{"n_layer": 13, "d_model": 64, "n_head": 1, "n_kv_head": 1, "head_dim": 32, "d_mlp": 256, "vocab_size": 1603, "activation": "tanh_gelu", "norm": "layernorm", "norm_place": "pre", "norm_eps": 1e-05, "positions": "learned", "qk_norm": false, "attn_scale": 0.177, "bias": "all", "tie_embeddings": true, "parallel_block": false, "init": "normal", "init_std_qkv": 0.0625, "init_std_o": 0.0123, "init_std_up": 0.0625, "init_std_down": 0.0123, "optimizer": "adam_atan2", "lr": 0.00281, "beta1": 0.9, "beta2": 0.99, "weight_decay": 0.089, "lr_head": 0.00965, "grad_clip": 2.0, "warmup_steps": 320, "schedule": "wsd", "decay_fraction": 0.771, "decay_shape": "pow", "final_lr_fraction": 0.0, "batch_tokens": [16384, 32768, 49152], "seq_len": 256, "doc_mask": true, "train_tokens": 157600000, "steps": 5381, "dataset": "wikipedia_en"}
Each number is 500 + 40 x the weight over its row's rms, rounded and kept within 0 to 999. Layers, rows and columns count from 0. Numbers have three digits each. The size before them is the row's rms in percent of the matrix's.

# v: layer 4 attention value, 32x64, rms 0.148, rows 31, columns 0-63
# o: layer 4 attention output (transposed), 32x64, rms 0.145, rows 31, columns 0-63
# up: layer 4 MLP up, 256x64, rms 0.154, rows 0-98, columns 0-63
# down: layer 4 MLP down (transposed), 256x64, rms 0.112, rows 0-98, columns 0-63
v31 096:493487555495554521520507578497468530528551536552519514462523554440434456449472518469513469530508541535493501458479520461565499601489526419505403474536462472531478453539493446553457516525536520
o31 100:528509497469470517497581449503482461502452502536522556477412461450531479544525504487589500451558478508456489492522450528544488493526470528500570624409526525505455541479494512530475465505456469
up0 114:523543508585484513508458417537557585450446477440497512532486511464452522492482487503490505483494536597510504492496435445559539506524454489471521568464491462439570456447551516489500476540469466
down0 096:417556522488467514440498492443534528584460501439518500485564478562498524480438515544477496444518547491473534531478510533571498443558507555533483494524466550420486454451459508425501476534533478
up1 099:473520529555567528493550504488503553494489495447496436510568512420386496475544487498500551513499494490494506518491504430540454530564436511432455512535519481462450505577495482502461586453507468
down1 096:521511525436455479569477553542461585506478528514480511532534436520415545540555425509425536494432467590472517506422538525508459546495498511520507477523492502520508422521468494480522496505456537
up2 105:432524450565556518485497531494488510447472508486406449457526543540507503489522509532486485421480486458519492542513497426500459530419465605509514513472519573524412571510514510465522531523513509
down2 111:524551540519488482548495513483479473510503544499511451489452430465569485487546488465494435491570431440480554532551470538577509444508489582525521536552458487463450542533532524467444438450526460
up3 107:533519486537546501516378491530505495456533497517471496456566533468466508527557499566439532426470468471460515512517539485566464390472489514439506526459552454548536547459478510499467511545475506
down3 112:488468467472457494518528549556546456537501468450519453472503563538532493492547464406518510513519456445547451456517466584467502518534523504485547539495457534355500513468452529507527518523538515
up4 093:529516467498540451472522555506541515493500466470522491543515514572499496491599465494530490568534398518563485473487509372430472472503461533489533516476491479481547550535477439541504522529501433
down4 082:541578507490423484433481471466505494498444546463557472548475480513508510527492593546479451532524530516493592473503468541546556468526522546486380491452472486500485449559470511497448507480496487
up5 103:521482509502575525523504514474591530458505482520506461501542479507420482448445511462435472467555488531447509482459466499523498492535517512594580528517534540472454601561530510491439462465505452
down5 095:471465498479506444525562557582576476456525580467464476497527538463510497497522549487444474483474503498510479516436575530520516468472492412488480518528499469482525412502394502552513530543531540
up6 013:476486490536506392546489458468441562451534548444529498484446463498481494537453436519493535509467431541424430470500533524467506472528517520557516480530449458503504527591489520464519508439525554
down6 007:511495479466443502502448577508547561534506446573446452502485540438512477484541504453557493461528617484516462546493483496545508544477528474429563537484475545484506447480436467527459453526509472
up7 110:520553493550573501461434481467506515445546503475455478432428549506473521556536499549452520453553528522508509463516510457537440514502462478509488558475465610457474471518469456494441446528552539
down7 072:552433519524463496543535447498445548468581423535448544519505541526558522471532517478512540550474523463494534468511537573482518413519487501491484481529497473483441507503418455557559523427534510
up8 113:593542477517528522482473499587482494466526482505420497491489499471460554573545497542517586419485515490516498506402530494558430419452483516470523502458509448552524501473501495496490486486475558
down8 109:531543523454449470510511482615490504572479515493540427489473511463473543498408453539441515534489551509510432438447480557527464539562500536460473588497486522498461490505561467481480516495511502
up9 119:436542452549559467432457482530524504491477521514431416468508507502463484536496486609475507500552550457472493504553434490545509491522457577541489529431466546489451545506472519530496471495520432
down9 115:472544440560516549468505431566524486534471553448520505482452520529445430595480448494453457519499491525458524523593472513519557502541501493544468569472442528436485492448498523465473503527483477
up10 103:565512446456502505493469442468499539471532480510457548513520514461491496500475510495438439451502418498527555498442491531423498500501464480556495523527484553495511560541446507503470546517658512
down10 103:481571446490459469578540471491520452490514446483512555495510491508533512478458472535520545531492570551471472543533463511427460441564509451471537483444533565558515460540533511471512472441404513
up11 080:591515486518577470461495502549519518474543435456455443445522555543496555533513479521420505458537453503561544514509543471571513490510487471502486439482569482476488518565407469447495524485499497
down11 073:491423487549561457491472454500472538466536545538524576453479521548486500471484501470539429499560485501497536496507484444489386520549454544545516526505492561458440499511556446557470571499480497
up12 089:523536488515548467447437492502493495538606492469482489507445494503510525549455482563522464386488552504510468436495542499481494493561447551570466511489523610453493487492486437488497502532507547
down12 074:589440532470473580518507501493418490509530455491500515463518478547504538471468526523515542446458475450474530481449508547484556457499542454558529509541553493546415548475441441539549474541450504
up13 097:511524489517493534450477478457484542528504536502477419451499495488475497511451506473468492510503440488569496459464466557493503487478488514555552505491471628547439644495489520478493471551570500
down13 091:460516464522528541470510477454529436512482460501510471547505483447557474502408550501572562496555506550486521493520516443525473375460513577436487486531474491501558501528500498482535571480448480
up14 109:545562429532573523420461476499473519419550431479448545424419527531481507559512526491463458494558522513506578458517501500476474499538452518482538538479534537459479513538474466476484522462522539
down14 108:562402442530482491478526515483506558501478489509479504486467501474463487479516525514438513522500432525500585493509503485476528504482489573549509519474451490585475473450462537536458399609534545
up15 077:580572533487518501389502470566544509549571577486482441488501451456481471524507465532502535463568508500489504466490467538541525498496485465503429534449432523512503462489481455554425473520523475
down15 084:521531499507472515480518473527520434518504475410416476543521580476421496513500563477442525498544508498512454460493467596486498532519508449562500588534506448464575471521443498512514533454534500
up16 083:589537474546498525490513561563484494405487450473511489544417502488450523487508463518494484466513508565529524490423548468521520442462506441422513524439505520475560463512415551518495518532485519
down16 062:516504478456432469480503509541557484564452461534475493514494479488475547470575494538463468558501622480447485449484450522440508407526518511495485517571487551462564540501500541520517459515476440
up17 103:539503507469525476442494496468548574435536500456532452533532472533492523485473488603482499518557441473487551514560525497488465469535499498518554519469490530547447559550399518517441553548519436
down17 081:495462556477557513473496517493617415563501495476437505517531488511457550504537531484500517539485495553524489492483417490473597489521525466418446520490560525499562445457491513454525471473466527
up18 078:496512493421593432514473496534581533518505528470518437427537434486485464535473485501483464479525533524503508460510482546545487485530435536533514539508463558463492507479567457448414521476571451
down18 060:550505507487482413505473486436510432546476491542520572506509505463500542509514555504465475492464464500511497502514411544499460533519474562573507554595447526534498526532497479529420469556446434
up19 141:533531482550552534438479503516509520468487451488454534449411575527484537541481467515462492494530493551529524454497547465476484479549465511463661497447522530456506485484506468445495508473557523
down19 129:515452524518493525468504437538445582448446475477503472514455541436513499481569531489516488571596532481503561514508534478494492567514535577542446492413471513471492431477480551516456475477490515
up20 099:524581511515493451526505493521531527502429393480494556470453518474532485545571527534510528508562527476525464506414458506484422519502473573508551501411454502527474521494500462553468464453456500
down20 105:439491471527485519503511521547472480525530467555474447522501509546486435548471468529461523481584465493510493445453497456475516506525497509477538521547603480501474552478472525499541480564381398
up21 113:540506471500518482525491486541478546519559433405463564542516455487475540526508528455461511481480433569479564483398487516537536516544437508510505448503502517427571478437519481465481503498534557
down21 110:417513493462483482500520457470545491509429544501501492468595517506567572489439405472492496437491527427516592484539484473548526460544515496543553545484503441500499513532482515522536506450528462
up22 072:486578516533497463501473538512591504466541515487494468526541466514493476522501505562492537407503541494543475466426461457531507520413466500494453525516490595460532441456536513428446539466461538
down22 087:535550512473439401480501444538508484527463546528478460561465583522524491518534511513453480537536495494477468477527487559466479455508515516540486467553540504515476472559535426546375459463534490
up23 118:560506507516526537515506495468545539437499393494507458483512543489497509531541477473388505532527445523477535505485568444542507543495506537551487487522579449430520522508402535497440457474506487
down23 111:517536437543405507561526460492507428497582494558527506490452442494463489442554554495507552499518540484469480527523391484572471462515481506474541536502430528529498472470524443555488498506497520
up24 111:483523465485513499468490548560456512494536487452508476525516524557512478490450455544482479436501548594503532446485520514485488514518503535567506569468621473454548483439510445506410444479506552
down24 100:523503538467484514488523474514448507498514444479473454495555468513538547539520507582462461451507455449512529470501478481545487532492591559586453492489509474546478481584540500497416599451454484
up25 096:517506443498546473485510464544474483500503490462407445482446535499485559488504493518533550457491569548519477486440540541542487506474470615509595469450612487506519480524485492450525491469487469
down25 100:435534474514468473532509507498499447568562477531541497463478574501506548406460512479523484480571478497469449563451534524556470483517467548445535506506495519495544534486586472461433475519419546
up26 104:484539510481510490487521488497489487442478481544542501467522476459479478513495498556541548465592467518408475453459479496521464523454404623589498497505555545476509549494461504491449551516535537
down26 113:529534445505546525552519487556587475444484545463517533528485554478499479464411467391472467557474477512466511460443535540462519558497472543483447543566498477518534527453553517445526496502489514
up27 100:564553406466577449465526513505486575451504493473482587497486498562508511517492537526466457366532449483492533471502501442480450506549451493487506544510548536506494546470523479479464479528519513
down27 120:546505407498553461500512490600498530469531503463489501513468452522504538503512490486533462442506481434544559516543555514558477484443459505447406526496571532435529522531472515537501541483423469
up28 097:551507479541530497510522519519481518523537446493420562477500528466445544509571421463467507522500499519557512533488463487531481512439542446455483435528533457525409567499440490504419532482499581
down28 109:463466454460481419473515551477479482483483486493537525456515552501554488498498568506485494445546485519479519490455497561445531460508539488504531575542455554391537438510539468464521575511569563
up29 124:489548507516498464501465532533497501417472483498476464531525541478501494499519424563511468382482535567556485432499525419459474437523548557522497506474589543458479571513485480515484529506492546
down29 127:482524562540472510455462560511584476452509532486550472534555443565415465544541490481502483432461491554515511510520484446469436490489471485554466445535544505561476486495496509594448494474457517
up30 084:507489497489565526414431570579562512462546521481470517481497560546491528526468509563424515485514442540511498467540565471497476391501480461455534439497515543524496477510500509463521520493573498
down30 071:469385505527561483565503482532495454472455486562506507504488498538508490469543529464527567560607515578491550505471468464545481474514485471510468527506564500522527510534436459478447468433460469
up31 099:478535480529542483484539525407521518520523486481532499490460477495528499486444479552459491440544458495528469550499476466466481562577458564511595482523487559480452547475468522383491419480508511
down31 101:488479504543480557498504519467462561504524425507503499567549425544485404442536512516513529529550492504511452527485485494534526498443550435468552531498540438443526606521464487468446453508464503
up32 109:491563478539494489521504469516486550461508476411505569518453585543493511546493539516485481441546541525462546525481509465545508544455418457527522515522482452439529487438472558460394520478518469
down32 111:484556486469436440443469478450548510507503497507491451546471529507518505450493538522526433451502429586505463543526478504550454549538510431546483555526481499556489500453493536431564447569540489
up33 094:517529481511540493429490504489456533400497492457460498465468505523503499526485401557415508467543493502538563405496535521471529460566429533479530579491550534516472511463533462483469462491534508
down33 082:513444495518510466532493443562613525472431472459520544557417451469490459531460467532471482463506515548510515496434553510552504504531500549566543520437458489472508503481568539467461450515543504
up34 072:549543466541572473529508499522532539493461479440491506476454519466498489491453419493462455465502576532471504423462492446520536473477508547519508524529477538430527458543521522527397569536585505
down34 060:521553497427570508499521541534537464516464530498548537519429454507440570489493510510507496512468434504502477503426479499486489483423477490627465467562533480484521507472470555572471551499515447
up35 117:532512517527540504478516487534491544459544486532417491451523516500494523492457504505507467429459486509585489469486501531508520422422538474544595479389528505527442513472533501460496546595529486
down35 100:472534529456526534541495443483515450541386507521504518492525483507481470526567476455534398565480433508464543464567488488462505587488525476474456551523516561524494548455518526460557504479472488
up36 118:478527461511543475470437498526586505464515486539488481475491490493480545566481533502450562513467473475480544504474441522511428466493448582499520513489557591464566484491589501430448545462535529
down36 111:473485483454535515503439539531455516541548554507471491479484525512551495543483552550570462501450529501470444460462512560504446574499572468490428465560454523489507482431592467507440468497546487
up37 090:506529500570464559510473479555517507488477478518465499519399553467486523521503556557471515534502555559437533492465410454483537472562480525504498502472479506387462492539454506549501556442540512
down37 093:514504507485584565510498487490512512558490447482531504480437441522530523456474445464452405478502500511533541463513572480451631546530550556518514503490482488456532502498453511517498496479408489
up38 099:471558453480502564396461478474497521524550533481448521508484520470483578502500530519452507470554443525495544517541551483516421521500502492608522529445528525468401512464496474462465504517553479
down38 094:508482455486569547521467491446571469467505574568508446527465514604459502540419488484527500498542496490510504464587491543515525460474455518436473482497509512483569477522500441493534553416499512
up39 126:583506427545587531456489493527521546450522430463442538462431552540474570539542457495421514440579485509516572486496526488526492501534485501468541479499488546496461524528463482463487504479522532
down39 123:528292467514537509487482477515544547482488501517508539500508511513492492514501519497460526524565476520505544552505542498450494496531456549520469493446481547547424443501481476492457473531538518
up40 103:468551453509545463481438552487544492477553492539533480428539511502510518557530457596490523445480442474476504483515538460533478447463466522532553499451524573496494479467561473451399526558525491
down40 122:527478462450515446537512459533509482523509553459463532493446470506533500435520509499514556454468496538488491527483459423487451532524526547563519560533481553446569563468508576509400559499495435
up41 116:479536515526588442507462534455538510522514522462481514489491525475503517495474444526455498518469519524490486468493532472575436424481470559441546510491479602425578517456551487479421560515530477
down41 107:464519412602495480494431512428500488464527461470503502567546520454510495499470599502544607526560523452482497519502533558489493491450457503495531489477494516513491539478425514433519534509466502
up42 114:498522474576621554519476453503541502543535531495455495520514498515450483446506466486460517480548577512433564524470397524473485464523469492524520490532534460455547526460437521430462514470486500
down42 112:448486580519504456457491510516424552539568604513461468459558433515454476496514532547463482501472471492506534493446479440430545542512488575558489483521532537562475475518449487465508506530490465
up43 124:440545466545513527496460507551503510460517484453500490457515547517465527560497507572503503492551525546471540430513453481536480426548418520535583568457517514504505478423530455478415509477546538
down43 134:571516441472490464484493497469475531517489550600460446491510490509545464534568487546491443550558565445472485481531554494460518542495526474587442527478471480511509395497513470532537484516448462
up44 100:501529463559513494509510544623544487406506467522447479477483455552448513585516509497495543515501512529536493466469520435543524528418462476480491458416492485485575481484438499498532510554489511
down44 112:490576513483485518582519523477461499536515499573439545511413530458429501450518502623430502550496549503511489489499526512472462537486532529504431520457519491425482431513503462493505544470523492
up45 076:514494413453562507472533533472428539463538549505521498481494477544478521541493530457486446485511445506512594507523527513441560470542454507468572491494522510586437556572465501497524438487546481
down45 092:409559525535501517491528464493487519472449494560487548515404483530496502510519424490559535546501538532515377461429490522452532450521536463551493499558466486472528437463502502545520509524485469
up46 136:510532460558549537460461473510501577426509503504462506469438534517478513522514446498500545418573484537533561453481516474528424488510451579510522510480489579444473511495484463449453485478578534
down46 113:458418552642469490536489497538482585516530480491520465481473585511549508469517473495469563475496489534509536483455515501418476467526435515529491479513488500493487453492451500442477493469582536
up47 093:542485428498574565467535520474477515475515452527520540442530530456416498512539520458479469462545441598467492476474555475470530480593489548456542521498554524536500525573497484497478450534499531
down47 090:513471525454536443533455481545529493480475562466435467541470478536529473536532527555589472486480468459500466480584540559530527457484496444555539451546483497491498502422480551515495481521517390
up48 104:527533519570487466514444448543525472431531448466486502554537533516473580465539475487521531527474523518520557496521509439481527448488489526547584451484568418408536507545482494453478496552482468
down48 101:484523538421511493479477445474488469546411520536545572538459509489475486482442538451509531490501589471530513470532477569535541483525561508497441522507468506551510516444392486546456453509528462
up49 109:509564495533541499454538539533497488444477486528468460458486465499450492578534421531446563503508510524528515478502559500569470460448423548451500492463484521482529448546541546443443459480588503
down49 093:560464565594463564531489531502504496490539560458500540492522451453470513540484531541521429448494520503490503535505461461436423546460496466531475526556483464503421535458521488548528483551420523
up50 126:605549480515561533490475448524474523495535471489442442443466530452531503488543529504543477416460499518494523508415531433471449495472480509549578499436536497516425534559530462497529503519521491
down50 114:489522488438498555529482461500477482567558404540506462475430473487471463537571538478540483578461456487490468405533459488467439510563487449494559562545509499502501524515471559466535520517509492
up51 097:507525460488529473442514501584497538442516507469450530461517529520520528545551421576462552447574444581515579442481512519550485442527468521517497530496523498478478518463463452467421485492514484
down51 089:467389424481511449578509480570607554492473567554529557475513468577478478518503469498467496497474555520528492459516510515495512477525472509527461516486523477430531483507520490485398495479496503
up52 050:504491495449572543491456417567507484435518513506474542496524480506535529550507539571500489461530461546470523455514502541484502452581456522483527536483584622442462512463532496475481468473462485
down52 047:539549502461482479526592522535554527477472523569511543474515500435422511486516460504509504467445467426427477466531456545531496444483527524621514527482520514535515483448533537501416485498518522
up53 107:469538484516516462467520532612516499451456438462439521514444441542498504463493494549444542510529460568525507522467553484613504562524501516488519450453529456430528499545502505453485493488527451
down53 115:499508545488449482499515498564549487501453534424506438509480456512484541531426527497568506543470510531461529476422509475577503408535473443529492497532536493533567426532484440584509511482483476
up54 065:546540461634514546473482517447495537490560451429486549464456515472471571457579537475456464482506527540468526542443463493517510526481505474562520498482517493394509505477481502531502536455500499
down54 071:509587490486471496478500535533520513591490577520524457496474479450503476441513511488432470488445509536454483457494438526520560472442561553508552520486555400444530498513484529449567509519536472
up55 105:525567512527534490485465546575556513468531506518472500489474554578511488491477466559431504497494599505548513494475508503428433428448451486439479453462485502472540503470514513474462507472602531
down55 100:523472474570526493542538553505417487496473570518521574520541516474511510462570539500528445531474512515497516467481449518512469480481497470417519494477564527491474558498515462484524399422592459
up56 090:487480509494580528466451557503619547459524535506521416495513524503429485543503541467455507557519472539465558446448494520520502467510527450497479520486497538463511555593519473554438521491544486
down56 081:505463449490457491591459596469463504494480495506492544507537514499400485503526490461502572565481533483465447509510540589500508455522527537479551459525514395467563480523463465455504522533511504
up57 066:531599411529530486437509572574528486493476467491503489484419504473517519507498506581415502442473511501494512514483520414466484501490518574523485458462492486515492494469501526452474473484606520
down57 059:476545471459419469533479555496441494485496570510443489535571474478570504437478493591473536573442514476478476571493472539517544506494523493566440474455436517523527436525511491516472466539508513
up58 107:537502444546635523534412480496597548480512464460439509531507496508477499551533520511396485475472459477424540554475492527545465510521510541478463493537486473501495538485492513477434500499499514
down58 119:477505511486468493498503484559433496508568428537486443469541545488479491483515527491513561487496579447559550605456427523447508515501521490525578498495461478405475539514472505491476467428536513
up59 096:561538471532484510481505537495512505482481435542494516445499441548500481497484491499526612448560448499442493494462474512499493478528439542504577485516480477596518489432532542432497419577485495
down59 107:568529534440494507476488552489489551516511445465467532470516457489450476570514571513508550530490525525472474538492503519464482455467572525522350490512477472512460467458589478479535538513492555
up60 093:454514407550546505501539495503415495506548473464474575472524563469466532496537471515471418505582503520451512493538501459540538540517459550572505496561533407513545492484499495449500538486466484
down60 099:531504533535518450444464443399543498544539499441460526503497489451530523482475513445548477464456535452548505418568476531529545466481529511507548487500492459435461502585502543542483529505536577
up61 088:497586477502577492459473554496515558466484471418527527481483532438481527476530499531478501445567525537480490461450526466528488488529451522473512517489490499479430595521509518445411494550582454
down61 116:499497504453554536514400405519525473394519475514443519506463534553530527591458499496509467498559493515566494509555561505576492519512437482538476535510483526458516488500465417509503496507484518
up62 109:516545502532509432476412544609497528516442513517464453511493479553478500479509545533532551485524543450485482467523486480500430449546499556544539533403435497534452550441494509498518449517465496
down62 123:564456480582495469559450504471500414519565419572514483540548446528493498510405469476509447515483522517505570463544511445523510481487503513465519474488562545457505537518510506488481496531507408
up63 083:522538517503526516486505487572525480403550490512465462518414493521459533553516503584497568509532554528534491434517546431498428547507466499511446506435472536512457450508461474496428447513529530
down63 075:478505524461529527507469527520440483478502456501470506511517494518481514488512569466524526524439526499532582492480581568520552419465514453440458520495565486522448477535463513478616425488424515
up64 104:555558450490514461460505514542495538478478519481480530462426527452432579483509497501498517477517471592503575447456499475566444505471483575503539516462506520479528520524513500453416521533600491
down64 096:550487525466452536467404414512472503482471567461490559490472492474536530539462528526524441500566543524478484515528603509522470518445468480566494535503561554495472534499445469462525446561511486
up65 095:472539491496494475464497520496554541496506547443491430526499513515482546504452491549509551505499514489539513498404523512461512418465363494461632530464492523516475560512497516462511487476504452
down65 102:472520452493490572466523526541444491449469520563509516530503509530515549512409530531604535555480546524549530504500461499482479500416544492428432519508506478506492386477448480469539519492484512
up66 078:488529549507530574459496461580489541532505537496464509515503465517475510505490442448483572507570564517523533418459534479522490521512430474464527478431531529385469577511541482482445501490515486
down66 078:472479566528580487529509518516509453544477466458495546507511431510467531488552465475489420464479517611488471545454554459517551512552473555445501522451528519427505503523517490515423487531425506
up67 017:478509526490495513506473542527502484508453451526488523505428515488459473386578484441526476473441452445531523495477510469502537515486480476514477489403550573523486459421473409493440471487468448
down67 009:499516452462552527544519462506473464499540561483525529500525478484468508546404525552466560553545468551497565479557449495447445489503493528524449487539450434498525608540561488455491484499536469
up68 094:582567382504560461447519526503497560447516489446479590483465521502463572486515489497495458425571484526488544428497466520510476445496444509509520463512474527518543527503475506462522493534500462
down68 127:479523532508503507540417461540523482424546486539419477462493535568537534538480491495516494477547497493552520466497561521527474512568435511464462583509484511400511536477487439414554515489477507
up69 120:566545477509558536469470517597486502464505481485467473476475469619468482525488458499448499516489583495530605475474494512485534439466472465485476484491495484495556435561436505528508466517562472
down69 101:501511529519486491531544535496547531578503507490527432463529463516498532538559489349522452547521521467505526561464513515458471470448444511457506485502551517402489528514554464459514483494455448
up70 014:484529513556474484564486427483514469550439515479496429460451446491476496487490586493500445444527427497483568394523593492458514500465518537467482455484545474553489492558534478500482496498468488
down70 009:478467420416507456532568487428506557545589508535555558495534528526518474528496435535486473502485474496532470520511418538505444473495507464431504539539444487458517519504531490493478564485576518
up71 104:546536470550526451512474506510512493455559476405467457477471546549485539481481517543495537514556506498456512510448435491531521412474423513438515575485506515499570427569483548500525516446484467
down71 101:520551515450536520499443446478503521596557590501499512501507575481479464450499454488443571517473485559500530514498448566541507444511440549475520558517501505438503416503540523525488467479478457
up72 111:507528465497552494437447485500513537516521505470464540468510535511473502497452425524447470476563465532590506461524533486531488521526468551508544492481464576425541498469550456448405473512601496
down72 113:525405460562467518532534483469479473525489431472498532552440580460498470490529523499507478467570541578533514531507519555472469516513503560495504544504446504381437457498442520498525519522533478
up73 105:554548431541491420500516499466447482511545495557543517411504482446469512502498451515514516391553532502522481462480452530536487530497444562513482447528534548473526512464458460440469551503484569
down73 107:483573495475525486507462473520516503486453482505559451539510558550534513493519466493508430494433408502467502509529442479541489530591477423525497590535506473520551439513544496507485552540436438
up74 084:546477484528502512455520525504461486417516479471478495497458489497500539553485470535525531484508466554483579503484472516497551406526495527499539520454605568480415457560426442510501483574472533
down74 071:544454539469474499450501413462554524560503503522525560483460498571473500497482507521479555524486522497478447497473500492567498396461464507445464533517530436496511518449502482499585577488551581
up75 116:549548497547520479541498525501544539426454415499528458533471497444480483468505509496547551462553544585489489486464505425503398510465474544533470515510572492473536470528471440502520551459442529
down75 117:444567502564479478466547576492524573486492491502476429453562472513508411488507503459561510468555549491494522420455493556474438485481466540508492448508459524545518497559475470477537573457496499
up76 095:523501505459526452505520505580447552479526516501515553526510517480436550425495543496488467544532481495477541493522534504544469476486416538502513554483455474444519533577480492522472602413575452
down76 091:523484551438503560509502564507565517503458442443494498484444524484461486594482512575448548534473551516500509465564532525479542540450510486499414508506510397520453477493517503501514453548481557
up77 096:501531488453550465494501500512537502432501511518477537472473470465468574524528451458456494467497508532500538473486503515488428441496453514425529541496541587448499529545563514503380539426568514
down77 080:475452506490462516454472523551505480485476609539465529530506469442478479512512419557514514472523481557528566517495505519530524463504438509386526492596452454487518524580540464502542498471480491
up78 091:498506510469582414523537489529583551522502499441478585456547489444478521570538493557525476472524492553505482496497461461453485460497463513522484545515480579451471446501539436524418459490488483
down78 087:466535540470564562476515488447453492483491421507462546549413505536478464511441513458532557588488514502503475493555507508388487527520506464485475446563507505561453505459520496532519442524544488
up79 116:460534513529488515462528534556486515560533510529454482439471466481486498525482511520497473494529468464480492516460436401440475523525453517557527589421454550485467572455536444473489529533533590
down79 121:431526448545501492570511458550534451524552482520494429526453520416474564532443469505537508491515523501491570444469484443483511547479489497476497542523508553506431586453530515475552539445454476
up80 124:548520503474596450500483530530524536421551486526526445489515468563453474478558492519432578480567517507467525487460540446520465530442458565505500536498475479506451547514557531485449462462484435
down80 097:505545465492524460536476463529569495498420534396537393514468517542511487535501552498473534502499481496508455487506583539576476482499486503541489476456416454572531468457494561520492527484528528
up81 109:479572446520574437447511506483555499523504493498469485432469492492533461564522467581443497465568440483501487511528474537525485532532488581531571451449473554508476499486497504423455485486521428
down81 128:453515469542432528388506463527498501575458552472518539526488502488479479500435431482444464543476580552505560441501510506474579506514534546505530515518448478495487475484520566489496561511466436
up82 090:519488462442515517448490574528450593476516502403555491503490483578503528464483504474481461441529508620501518477556549442450507488549457460527517498535540502529508500471490497509476411501523499
down82 098:381524427512511503547514446444480513562517479572449488452435565534508494466489483523524441510503462498431483504484553483496551588542530537536499544460506522439463491496582505482492494502512489
up83 113:514542516551510487504499494448464549463470470459541538508456460482470490567472531581487496471546423474518522484492464446437493529559454534507600542423471520467507568481448478479497435562462509
down83 113:494541511513474497484489478469432469536555530478456552599487500511461356501432501604504563509507492509522513477493490440518507527489504477453502483477537547541472589544468524479526487497463479
up84 113:452528463541572535423504498525516486532521512502499506465596504471457531521520487531489512526558487472467489511494443522506432482524436635552552479472463495516467515461531488431459540433546502
down84 103:526530519542504484471483484529605437473539507561530551525439457506403500512498514427486467471464555520527450452558517447529536540485547475463470510447522550482463429504486521482520575542465506
up85 101:531531485525527548490516547440527518463514426375537489498444499558565504493507420506506548481517465525473475517459479598483478533478450453472561489462531539561475467553498520444473535499511494
down85 104:532521522518518518518457483505558487490462548526538481503485482435551518473414460579511419442582471420476517419523505538484459496430528495586510536554511468502477473564488493500513478494552478
up86 109:526538481558526491502483499537573500462509503499451423474499611542451481565523495501466493485482550490539531529530515440508458444389506499485454536443512549492490475522465496424421495527509547
down86 116:550437502507491426508469496541508482465542504512506549524455468476572522422483583471458434517506568519437530413490502579509500489498506531520473539511538496500467501516573509511539454412561507
up87 122:445532429561546476484479559480578479514521500427486495540510527526487519493530509549491505450525525506488512511491502446493467519571434569497568459498515511423496502490458506403487595428484469
down87 123:590492543492547532573479494531485515481485400506439579478521520529552467478480476536499499492448434456475438494467581476552475545467527492536460472557523468521504505492501497549402503516540529
up88 099:500492451459519477524495524516492554508586497556471478427518483432475562441462538498440496582517472458450589541519490523586482485488435472498456567502508515511502548530520498510487524430545547
down88 098:520483549487520555500465563553449432484507459467512456547500539488517490539541447483479474450494520432504509511521524555437545564455550515419519458529528515485458483487449480510550456572433580
up89 112:502533450526476425482486531582510520488488486508451534437483542493518593437481514537488489489525511549503505434440504480479509394503460512522547542413454509500490524484591517533540557454523476
down89 124:533545447497459422479475512488610499510488440571484517487528568473536579500539539473434545433536542450521504495557444516491509475477460492438509480473489498576497476536518498508516553436502467
up90 098:488533416593506483523471548543556458459533500502448511432545537519492560516577448542493536414484542548523487458509459495524428462479527508479490454461546507543480504482537459495436536511483552
down90 097:475498547425554467523503453510474513462452564492515508490585488517514483478494437431471423545474423512483545458441516537507502504534560499505497552541534516470554539474537526506430480520575424
up91 106:580477464566545516550527551555524493531546434496488512507484530539468549487466481488512475561493537559449556447448436468461491435454499491521497473536479535450508508524502410473530549502520592
down91 116:425586551479570462513522520487429517502449458526553480504463428507481525535407484526583514567500444469523555483548528462501468527503441460518454472515470463532542507463504516516476509504444462
up92 104:550534451487518498456458520514452474503511512532422448475515506426475499515551442613525548439520454473543527492449542503547504533479499527479496448488496547545465583548416465553499525508529481
down92 118:493489504486490454454521506485539539485489528494546518515526427521526480496502567449566454484540479531444422506498484544473521422492512405603495526572434495525497508436555506457515528479571475
up93 011:489519546511504463483517485532429484532452477482447451477418458498483476396554505460497483535507465454456397478519530476547490479485460471522520444464576552502498485477507484600437506522477537
down93 008:493465488535512522525503551477470474453541474472531454529571496496516518479462550552478496523491470565520637411504521544443520543483482529506487465548436507482513555566581510448502533506447507
up94 123:491546460561493529473477458514574533433483470528441528547489498525447481539450486483443483552530481506515507495398495509490484527441452591463495493436538549446563537475466513522490532511574549
down94 148:482554556547483510477483548567554551526484562458483519533406542519471456494579517513487458491545509489495499538479480582457481474478534474446420494522452529500482421484465474464467461468527576
up95 084:518583498499571557466480525538545551480461426467519522510507492434467514473463465545477494464560490550520532422451471437499451475486464511521544487495564517443491546532481496501453584477583493
down95 094:498457518470493538544423430466553424405552541566442523469504522571534527547488558500536482519499529513517496534520543523529529492508447460552459480553473512546465480498465427446535460485497539
up96 083:568542496475531467462480508533536529468580479479480469465522454477485513471474500542544550453576500588500542503539492410529407539485495460532469519513552487538459458518492415461454517455473539
down96 082:463461448464541601519492568455431466506581461487508474446519503593460543516489499444480488513503493476509453501537547475467556463535487460442505480484502554576514554519477460547510470504544448
up97 098:483519411536542509436458542491506475478513515464482463465495557506485470523526402565511546561535481496498521487496433553436480446485474556513549578433491539569553439505503503489493481465457465
down97 085:538515469472460476501448510528544476511475489486495497577448511494512527514508539522472553516507398551507532452490545463483449473442542528427434584496534494517565489552542502531390453527529481
up98 087:450547480454504536384486501521444483536553562515465461477544546516463536517517411552499524486524480467488576433499490523448540467536468528557564492484502480529533547478452488526482447529518434
down98 089:448512468469500485522540515483498473491452496477540512487482624507481432454549576465605505556512543493476492521505486503518604436449485466431482490554467503478544544501491447521483469502465529